Each number is 128 + 24 x the weight over its row's rms, rounded and kept within 0 to 255. Layers, rows and columns count from 0. Numbers have three digits each. The size before them is the row's rms in percent of the matrix's.

# layer 10 MLP up, 384x96, rms 0.0768, rows 315-343, columns 0-95
113:121102131104156176136158111139135091140127144126130158122087106116122133126134130126176080136129085085105156108145115163142120116141124103112107086119087157152147153120124105168107116133142131184097142126134181170120171150114136141129152139107085133123131133178096131101141123092136109156
116:164116097130135162120144182146157133123125149158141120128086106149105098131143119112150141144086138102089132108117117159144119090132123107132061102097096123156132135129114127131102165153091106171095101119126114124139105135161118128106123119168165132088105134142119155126157153093151156180
097:151135134147176124112099138127161146129097173132161142152110098132123102133132143150068138151129128144178120105074144184171149103078137147110098181145102106130127113142104141134092089128120141100149144106151126142119148127132107140095136109146151126104117107149105139113094094127144145157
090:133122112126148147111138151148142159132141139127130107126122131147130140143111054096138151141111142139122108136082138102152050140126112106164124154120104134131109114167153114131146092131133097161115100148139077143140126142110137102054156099146157114117094118116173157117128103119118114174
084:147125129092121138127186128133120070149119100142162145118113114128114099146159102057139136107124130123151129112104138113143147153147107119160129087113098125121150131135094110131161119127121149141106053122151082161139103142144136133114131129080150113139128080093118184163122140134112114127
101:106142122123140108114112092144125164092152137134142107095143111118138155153142101143110116134119135093092160097118121176166114145136125176123093142118149114117174117131110097188154127094113073173139162094099112121128129127139128105090145149078134144115089131129140155140116166114155138155
103:118164144127132154120167124133160111136118133071149135086119093100108118088107071135150105133066169096152083107134112138143115144119104118111126133094136122078134124140146119151106144101117114130150114152174132169106097122147142150144113120155101148092107147110167166149105123126117132144
112:158137115133148155148126164133147086147107135107143184129072115116140127142146149091131131142082147088109127078116082152152144117155060141155089135091088109114124161118170135133146149112133105118084143144148108159104113135107119140105123172131139140119109151151113121135137149105136141119
108:137136133135139171113148153159141121118104181141096126137112114135145122110196115110123125147152095101121118141139109124114130065121094111129134100107152113167136137129123104168154097143146110133065143108121102196092125127095106144120173119116148113111104113109078152115122145142116107140
105:098174118149141145141137183106145124078085137110155130130103117108159118123157139123139092117122125132141141110116123098105118140146103103181166143109146098173144147168149125139143087103112165136071155134123095114130117145142141161122172154119101141126110130163127116104154122089133153170
118:105159170124158121142101155098153107107105147085185130147077128072144108161145113102124124119122123148092131056138115147132141121089125171153099134114133117117163122132138103132103146179116130131092120167141147179104142146167135130124138135127144170129137093149122127139125124135129118125
093:057135120126152154123135089126098129138144159094129141125093141130144146105160106097123137141138085172136168127130105114128102133123143120095104114095092108128163116163081134134118186141135098165083166117136164109122141135154150111136130126112124160092134115150127125144079163131143095132
101:107153116123138176145114123087130126151170131088128124092121138120108123131124155114130099116140092109174187118096114153121147118136152147134161135099125136118171097129155112156117168122115137124147094121169131128131084127114145141065143120074077142099134108164143141113160096133135140149
093:114147165097144154105160156141126140126132149146132163150112106133115122101169100132118119134098104155152151068149114145122137129073121107141173101123118099093135113158123117216156129094095158106112108132159143135119112173166142108140133119091099140119109112163118141115131144109119128118
111:128142118173111149145159131112102105068122139114136120108126165082178105135137102128162138137121118139112123101172141153142124120140163110193103122109103123121126144155121117133082135106109101144072111126157116096077146157148118124141139120100107121117135101127107152141110156122176167158
108:078148132111143163128099129132132139137145182132173112115095115104182123114147127120109095112122102161119148076124159115147138100124132109129083149116138126153191104103131124157123140146138127130134105145142166137091094128148136100126147111104101157172063112167154114136122138114138151130
090:110141128157148155147097089133106191133158130075125138119129117159172122132121162107121147131104126110087123127169100169127126112081110137131117078117105093113147129134167111170133180156120101116113120132128123108107086164114144102134122127114154101149143091084126129132138108152162120110
084:136158121121141143101136126124118167142108150138131152150136134137152095116114148127128145118127105132122161113173112102115146117073137134133120122152127121120161174138121113177095119115061110159059107124134101107112149178148129126105107104124072092143121161143104098131166098085151134141
094:119116151102145147116128177162134120122160173106108123102112167124163103159158103148132101193098115148120105114101104147177086154115112109137105154135104124150130094118091091148143112122105163109121096114126120166116114153171119090129121127124107117102120115129109108154132073142154118126
106:102099143160131191120103149135152132118085144108151149111115101115117131112151103122142115155152094087112139117104153128103086117135107142085151134117118143152148140122129082141101112120117104112148118127131146191157116131134083123066180158102143135141102136076127161136117122104133145110
107:097148097153124106135110146186146143134117164142136112111144128156163132125168122116155162151099181098143108119092129129103128145117126136124107110126084142103130109142130107156102124118116110167127102147154132126128104112128072131098131156161151117072117143094098156150175124100132162176
093:125127118142127155126137106135133151115102142108132186127130099083134114137137136144151144138119147120093122129146073153104076117111168139155111159135127125173144150112112131164090116126083154116084143151116079135119143101168146105101111147091145121134116171116121160169115093087166116124
098:101103140126138144123161184065142107149143152076174136104139133120141099161151104145125114094124107073124122151121119149119117130147149148110099149095119109142094068135137125147124165122100122157112160112144091133116139126085156165114159149140134157156113103140129145130104139136149173123
108:114121149085155132124113149149121141141103154126143128124066122117126111170157169113121125113099109140117113096100141171120141135144133135128090127137125156118142138131065085167077111080137104141126101144158146163086148176127079138080139121113128118122085152131139118132139127121139164120
090:102155158162154131114150156114128135155103114139120161117093168126106111139155129158085114150131125116185159146133133097101128091118118091130119090101155130157133118110091125117121110135148109167145109112178148140091107097069131127103119119079147126118100120173154150167134106139128111149
106:102132097166145153155159162143107109132150167099109136086144122159163129162143117130135101122073126092138098131117117158107125091123153099137122122082122101123103170109165126158151114131116161099129154119150130148102091113130139138120132099126154114073108109095099192137112105123142117129
088:146155141106137157116145157121118123142122137133104145167110124155112139144156120089158132076109094132137133132121117115118090154107104133128111151127109109142130147217162092158157104113078126095126100102144140115111144151163126114098118114119094098137109128162147141124203141124109117154
109:094109124120127125096097107188137097147102118133138167114107165135105078135157118093100093128134139148095123129136091167148110153134133156173122171106114133149179106120114124099126108163122111140127099145178171110116135149119144137082130148130086115123143102163096099138128144132126141151
085:143116155117131114141105087159155153138099133142162129118113121086123088163129121092090129127108187151155111101133101172130130093128129125191158161122104166153131118114180118176153136118142101178100179117118139120110159143105129114113127137113124125106119118123123132102120104118171135135